{
  "num_hidden_layers": 25,
  "hidden_size": 64,
  "num_attention_heads": 2,
  "num_key_value_heads": 2,
  "head_dim": 32,
  "intermediate_size": 256,
  "vocab_size": 2048,
  "hidden_act": "gelu",
  "norm": "layernorm",
  "norm_place": "pre",
  "norm_eps": 1e-05,
  "positions": "rope",
  "rope_theta": 500000.0,
  "rope_fraction": 1.0,
  "qk_norm": false,
  "attn_scale": 0.177,
  "bias": "all",
  "tie_word_embeddings": false,
  "parallel_block": true,
  "init": "orth",
  "init_std_qkv": 0.0728,
  "init_std_o": 0.0,
  "init_std_up": 0.0728,
  "init_std_down": 0.0,
  "optimizer": "soap_variant",
  "learning_rate": 0.00926,
  "beta1": 0.95,
  "beta2": 0.98,
  "weight_decay": 0.05,
  "lr_head": 0.0129,
  "max_grad_norm": 1.0,
  "warmup_steps": 200,
  "schedule": "wsd",
  "decay_fraction": 0.812,
  "decay_shape": "linear",
  "final_lr_fraction": 0.0,
  "batch_tokens": [16384, 32768],
  "max_seq_len": 256,
  "doc_mask": true,
  "train_tokens": 109300000,
  "max_steps": 4517,
  "dataset": "wikipedia_en"
}
Each number is 50 + 15 x the weight over its row's rms, rounded and kept within 0 to 99. Layers, rows and columns count from 0. The size before them is the row's rms in percent of the matrix's.

# up: layer 16 MLP up, 256x64, rms 0.233, rows 151-175, columns 0-63
# down: layer 16 MLP down (transposed), 256x64, rms 0.247, rows 151-174, columns 0-63
up151 111:39 59 39 38 50 35 23 43 22 48 57 51 53 38 77 55 47 46 45 63 48 60 63 51 66 47 34 76 43 41 45 62 41 60 49 23 20 39 83 37 52 44 51 33 59 52 75 63 60 65 52 64 21 33 49 58 32 26 83 67 42 69 36 36
down151 107:29 69 44 43 40 44 61 42 30 40 15 57 59 59 70 45 65 51 46 75 52 68 57 64 56 52 47 49 48 59 17 54 80 78 55 42 71 22 33 62 47 53 41 32 51 57 76 55 62 47 47 34 69 34 41 44 34 16 45 57 80 51 40 54
up152 092:35 64 35 55 44 48 56 30 60 50 46 50 48 53 42 62 43 78 73 54 56 54 34 43 39 44 71 57 70 57 52 60 35 36 47 28 60 40 43 58 26 40 45 38 65 12 20 48 64 48 68 30 32 27 64 33 78 10 33 55 38 59 41 55
down152 100:57 52 31 74 52 43 37 53 79 49 28 63 41 35 44 57 35 19 49 37 41 63 30 36 39 57 58 36 70 48 59 66 29 44 84 46 57 34 48 44 24 45 30 67 71 55 33 63 68 53 53 56 50 22 47 66 56 26 55 44 50 89 51 52
up153 098:56 43 59 80 44 36 73 49 51 60 58 22 11 45 68 50 67 38 85 52 44 60 18 63 51 47 39 43 44 49 65 51 30 79 49 33 42 30 49 48 52 22 77 59 59 37 44 62 53 75 42 36 48 50 48 54 51 69 35 62 64 70 49 40
down153 094:23 09 56 41 60 47 51 76 55 66 46 48 66 64 42 35 36 57 49 47 74 34 50 58 56 33 52 37 39 68 32 37 61 43 38 55 53 80 29 38 31 46 29 42 34 53 53 15 29 44 58 59 57 59 58 29 64 32 43 64 62 42 83 47
up154 100:54 61 51 88 21 62 73 40 31 18 36 53 35 55 83 44 36 45 54 52 60 51 59 57 44 76 43 64 54 48 59 49 48 39 68 49 79 65 63 45 53 40 47 22 56 46 29 48 25 53 71 54 29 54 38 61 61 49 46 39 40 27 73 30
down154 095:49 69 56 61 62 51 50 43 49 63 60 64 70 35 46 19 66 60 17 45 28 70 75 67 44 49 42 77 58 65 24 17 47 31 53 37 78 41 28 45 65 50 44 60 54 58 38 59 36 70 57 60 35 61 50 37 37 49 59 57 54 68 62 78
up155 097:48 86 51 69 38 32 56 56 54 38 43 74 53 47 77 32 49 43 77 52 48 64 64 58 60 83 69 19 63 52 52 40 47 56 24 92 42 71 43 42 37 42 76 44 35 51 43 41 65 46 59 44 43 66 35 64 52 54 48 45 59 55 43 75
down155 083:49 22 75 44 58 43 46 38 59 77 35 33 39 58 52 53 44 42 49 39 39 47 52 52 76 35 30 43 83 60 46 63 61 57 56 19 62 68 24 55 57 63 40 58 38 53 45 57 52 13 26 39 62 08 39 63 50 60 73 51 62 55 51 54
up156 093:61 64 41 52 32 38 41 44 59 38 63 65 44 48 67 24 64 35 54 46 70 41 42 29 76 29 15 51 41 66 48 46 75 71 46 59 45 21 54 40 49 71 56 49 33 46 67 51 38 40 37 72 53 42 40 64 45 37 79 85 66 56 67 67
down156 102:36 41 51 46 18 64 48 45 84 58 44 57 56 54 57 38 24 60 57 47 33 46 41 44 68 53 38 84 40 48 60 51 52 76 42 67 51 49 38 42 69 31 43 50 37 62 31 45 35 45 41 33 18 38 66 29 12 47 24 64 70 51 57 67
up157 092:50 66 60 64 37 52 46 37 34 37 63 64 77 39 73 34 44 55 34 67 59 53 37 42 26 59 55 55 41 57 40 54 26 44 42 56 41 42 47 61 45 62 64 20 64 80 48 73 66 25 50 71 50 51 33 53 68 58 66 51 58 84 67 89
down157 097:26 50 55 39 26 31 74 52 57 38 57 65 58 70 45 44 52 62 47 55 47 62 49 61 35 50 55 45 66 45 39 61 52 70 69 67 39 35 30 42 13 60 57 61 90 73 41 42 38 57 35 54 50 10 61 69 59 24 38 37 70 56 43 52
up158 103:58 55 36 50 21 61 63 70 52 54 60 72 46 34 54 49 21 33 48 43 34 37 55 54 55 37 31 58 46 50 47 20 69 62 66 45 38 62 74 53 36 33 51 70 45 37 62 40 73 76 36 19 54 32 38 66 70 63 41 82 51 72 45 67
down158 100:72 68 39 78 51 65 48 38 34 39 50 48 60 33 27 52 68 40 57 53 23 40 55 64 40 32 51 56 63 62 34 74 32 42 57 50 57 36 55 23 50 55 29 29 51 48 79 45 50 49 43 26 69 30 74 77 69 25 72 56 37 60 61 48
up159 107:57 52 39 39 36 69 65 14 65 44 91 43 53 60 59 54 66 37 30 72 63 52 45 58 72 50 34 69 71 34 49 65 45 39 39 41 41 60 36 55 40 64 70 55 50 67 26 77 21 64 50 37 51 50 57 25 52 56 37 37 49 42 78 46
down159 107:61 52 32 71 46 65 34 51 41 61 52 25 41 75 83 58 43 28 80 74 52 36 68 50 51 60 63 53 36 62 39 31 56 51 49 57 65 58 34 37 55 47 48 53 73 33 37 29 56 38 66 39 53 14 44 49 19 59 66 58 44 39 30 24
up160 094:49 47 48 79 69 33 51 48 37 43 59 61 46 55 55 66 52 28 51 57 44 29 58 38 59 73 50 52 87 63 67 30 48 46 69 45 42 21 56 66 51 26 75 38 71 50 32 21 53 84 51 67 37 39 49 39 38 75 35 57 40 45 54 27
down160 095:44 45 51 19 32 39 59 56 52 63 45 53 46 34 47 35 38 86 52 55 45 57 55 57 65 12 36 49 30 38 53 80 43 36 52 66 59 45 59 50 66 59 42 57 62 44 87 72 41 24 72 65 58 59 52 74 47 33 74 38 56 48 55 80
up161 101:47 42 53 39 29 78 69 30 49 43 35 40 70 44 60 69 64 50 44 52 52 60 46 65 30 49 54 41 28 20 62 50 25 38 58 55 67 68 70 36 51 47 67 45 78 56 60 24 62 64 92 37 51 65 37 35 42 70 70 43 34 48 39 42
down161 114:23 42 52 44 24 56 77 33 61 62 75 27 56 72 26 62 54 45 63 52 51 35 62 51 62 47 43 78 60 56 51 15 44 19 51 50 43 37 39 30 59 61 46 49 54 65 53 46 40 40 41 50 53 59 40 25 07 77 41 44 65 59 50 52
up162 091:41 25 35 56 38 56 50 52 46 48 60 50 50 48 65 77 47 61 44 48 72 51 53 55 49 40 47 36 38 75 33 16 45 46 45 56 19 39 32 38 47 39 40 30 56 14 65 17 44 63 45 43 47 28 62 83 67 67 38 34 78 43 35 46
down162 096:06 41 38 52 60 45 50 35 66 51 56 26 29 33 38 48 47 92 55 31 48 39 32 40 61 48 32 56 71 58 44 36 60 41 59 58 49 50 43 48 53 55 52 67 53 39 34 44 67 49 52 56 39 23 77 44 56 63 53 07 54 67 75 63
up163 093:41 50 53 56 76 55 57 38 36 37 56 49 63 62 55 40 93 53 45 55 55 27 35 40 31 59 25 23 51 25 55 45 74 61 42 51 30 41 50 42 61 45 43 30 51 52 56 54 30 57 65 13 58 62 50 52 70 76 45 52 36 25 40 82
down163 089:49 28 74 56 45 73 31 61 49 20 35 59 82 27 79 46 47 65 42 56 70 43 38 50 44 47 50 55 50 51 77 61 37 42 80 51 37 57 58 51 55 74 13 37 50 59 38 74 31 40 55 33 46 46 32 56 54 47 31 70 38 44 32 54
up164 095:55 55 46 80 39 37 66 53 42 66 66 13 50 43 68 23 38 42 49 58 73 58 40 42 49 47 33 35 49 44 55 31 71 58 73 45 54 72 37 64 44 65 28 43 51 44 69 48 69 82 54 37 39 61 57 35 06 75 49 47 41 59 44 49
down164 102:47 68 71 32 68 54 59 56 50 69 41 39 34 63 63 45 72 36 60 43 55 42 55 66 66 49 62 57 31 46 50 29 64 09 21 41 64 54 51 43 48 24 29 41 34 86 60 48 22 49 37 64 67 58 40 53 48 32 28 48 31 36 53 68
up165 106:47 51 39 97 47 64 49 24 66 49 73 60 82 38 62 25 36 65 46 49 83 62 50 51 42 36 47 28 49 50 30 39 55 58 43 46 84 58 56 59 41 55 43 58 47 57 73 60 23 52 53 55 51 67 36 53 85 54 57 68 54 53 62 57
down165 111:43 30 43 49 31 35 17 32 55 38 35 74 57 45 46 61 55 59 39 28 79 47 29 40 39 50 41 55 66 56 64 41 69 52 74 56 25 50 45 72 61 55 50 24 41 65 77 48 49 49 67 73 59 66 49 52 85 47 42 35 70 38 75 47
up166 095:55 24 30 62 26 30 74 65 47 62 43 57 41 43 46 49 61 54 45 59 39 48 59 83 51 48 62 40 37 52 53 35 51 62 39 58 40 70 61 86 55 79 46 56 40 59 25 54 57 68 61 56 49 27 42 29 60 49 53 81 73 77 75 63
down166 091:52 75 67 41 66 82 35 42 58 65 39 42 46 43 48 55 40 20 30 37 67 16 67 44 51 34 40 66 26 48 54 66 56 34 73 53 50 58 59 63 53 54 53 37 42 24 72 17 40 43 45 47 45 39 58 50 51 10 67 42 45 46 37 66
up167 097:65 61 55 83 40 53 64 60 59 66 34 41 77 41 74 43 50 39 48 42 20 62 29 65 42 30 79 60 72 52 36 29 43 53 50 54 67 60 68 52 24 57 45 34 50 24 65 42 70 64 69 42 34 28 47 78 64 50 61 37 47 49 43 42
down167 101:38 26 60 56 25 53 53 34 43 59 44 71 57 57 54 47 45 52 25 46 76 76 80 46 54 79 47 73 49 43 76 71 28 44 49 59 64 28 47 55 56 43 28 38 56 45 66 49 29 44 44 64 61 57 80 37 56 38 64 75 48 48 26 71
up168 111:72 56 50 32 56 53 28 27 60 52 46 60 35 74 53 66 68 35 26 59 36 60 67 47 57 40 24 42 62 61 62 48 51 79 47 64 39 63 69 69 71 15 70 45 53 53 64 36 58 75 20 56 51 32 48 31 36 67 52 61 53 76 46 46
down168 112:47 66 39 39 41 56 37 68 64 62 37 71 60 30 67 25 47 59 34 47 58 49 32 25 61 30 56 58 74 13 68 58 43 40 23 33 54 25 51 39 48 49 69 53 66 53 77 65 51 25 77 48 46 62 29 59 63 43 45 29 55 35 50 40
up169 092:31 54 71 71 24 54 31 39 32 45 44 40 29 06 46 72 27 42 63 45 51 49 37 57 48 35 53 42 49 35 42 60 73 57 59 57 52 17 52 77 50 58 48 43 76 73 32 27 61 66 69 55 82 49 35 44 55 52 51 59 48 41 45 52
down169 102:40 44 83 37 76 29 35 66 62 48 86 42 52 82 56 40 55 62 53 51 48 42 36 46 48 59 53 47 54 63 74 48 48 21 64 73 25 61 50 40 59 57 31 28 52 35 16 36 67 71 38 43 53 65 45 54 40 61 55 54 68 39 64 66
up170 095:42 55 47 49 59 50 62 40 48 63 82 33 39 66 39 54 20 02 51 38 41 35 47 48 74 38 42 51 76 45 57 51 49 28 65 53 27 55 53 68 51 57 64 62 57 44 74 57 56 74 38 39 36 65 19 57 37 17 45 68 60 53 41 53
down170 087:77 46 63 54 40 43 46 27 82 46 50 29 63 32 45 50 74 72 45 56 36 54 78 50 44 48 46 41 41 44 53 66 56 56 69 32 72 37 43 54 60 39 26 48 34 56 42 39 46 71 46 66 82 51 75 52 61 91 52 32 24 47 62 39
up171 094:42 70 67 48 25 43 44 46 46 48 46 52 43 64 65 78 48 36 36 57 60 34 21 29 47 49 48 59 57 70 33 59 47 48 32 67 63 56 59 70 34 78 37 44 74 57 58 54 07 44 40 76 62 41 46 55 51 22 47 44 20 54 60 25
down171 102:66 55 51 41 52 57 60 52 43 51 28 40 80 62 44 46 62 57 33 42 61 32 50 30 29 12 63 21 58 59 45 47 60 37 44 45 69 57 52 32 09 68 46 46 20 49 34 35 51 41 60 56 22 44 65 77 75 60 56 46 30 57 50 43
up172 092:51 39 40 62 31 60 33 42 33 53 50 64 37 52 57 39 81 64 39 42 49 54 67 45 57 59 28 50 54 47 57 59 51 80 78 39 51 67 62 38 61 82 81 04 30 46 56 75 73 48 57 67 59 47 67 53 33 39 47 65 44 62 62 42
down172 091:62 37 54 53 30 47 42 33 37 29 47 50 52 40 26 66 59 75 34 63 46 92 46 50 52 34 32 52 35 50 46 44 82 64 29 42 53 47 73 35 58 68 56 52 46 69 45 42 59 35 54 46 39 79 80 27 43 66 62 33 26 67 51 31
up173 101:70 52 46 80 85 38 67 15 40 64 32 48 60 86 63 66 48 53 21 47 49 44 51 46 62 68 67 34 60 49 60 51 47 45 37 52 23 65 63 31 61 68 50 41 57 57 52 34 34 56 56 56 17 55 56 44 58 59 46 64 65 51 24 35
down173 101:76 28 63 83 53 43 56 48 15 65 57 37 43 48 53 51 59 63 53 17 55 76 46 68 47 54 63 19 66 46 42 53 57 41 54 41 33 50 35 40 36 41 63 76 52 74 31 43 60 48 32 48 31 53 66 14 33 51 48 45 41 67 49 64
up174 101:37 67 84 69 37 70 35 41 35 39 52 09 36 71 62 55 50 66 52 55 16 66 71 44 47 30 43 61 44 61 63 62 65 49 65 56 54 65 38 36 42 52 53 37 61 58 59 58 72 33 64 40 31 64 62 53 50 47 81 24 46 67 47 60
down174 096:63 90 70 53 52 45 32 59 65 66 52 62 58 37 25 62 36 46 45 64 41 64 45 62 47 51 63 78 67 60 51 40 67 29 57 54 39 42 58 30 72 36 68 44 61 74 88 38 56 35 65 40 37 49 47 53 53 27 56 41 44 58 86 67
up175 105:40 38 66 49 71 60 58 29 59 61 55 43 35 79 64 55 50 73 40 57 48 66 60 39 67 80 33 29 25 27 71 57 43 50 52 57 45 78 39 35 63 48 76 38 67 81 41 61 60 67 31 54 39 60 50 58 53 38 70 40 73 64 34 36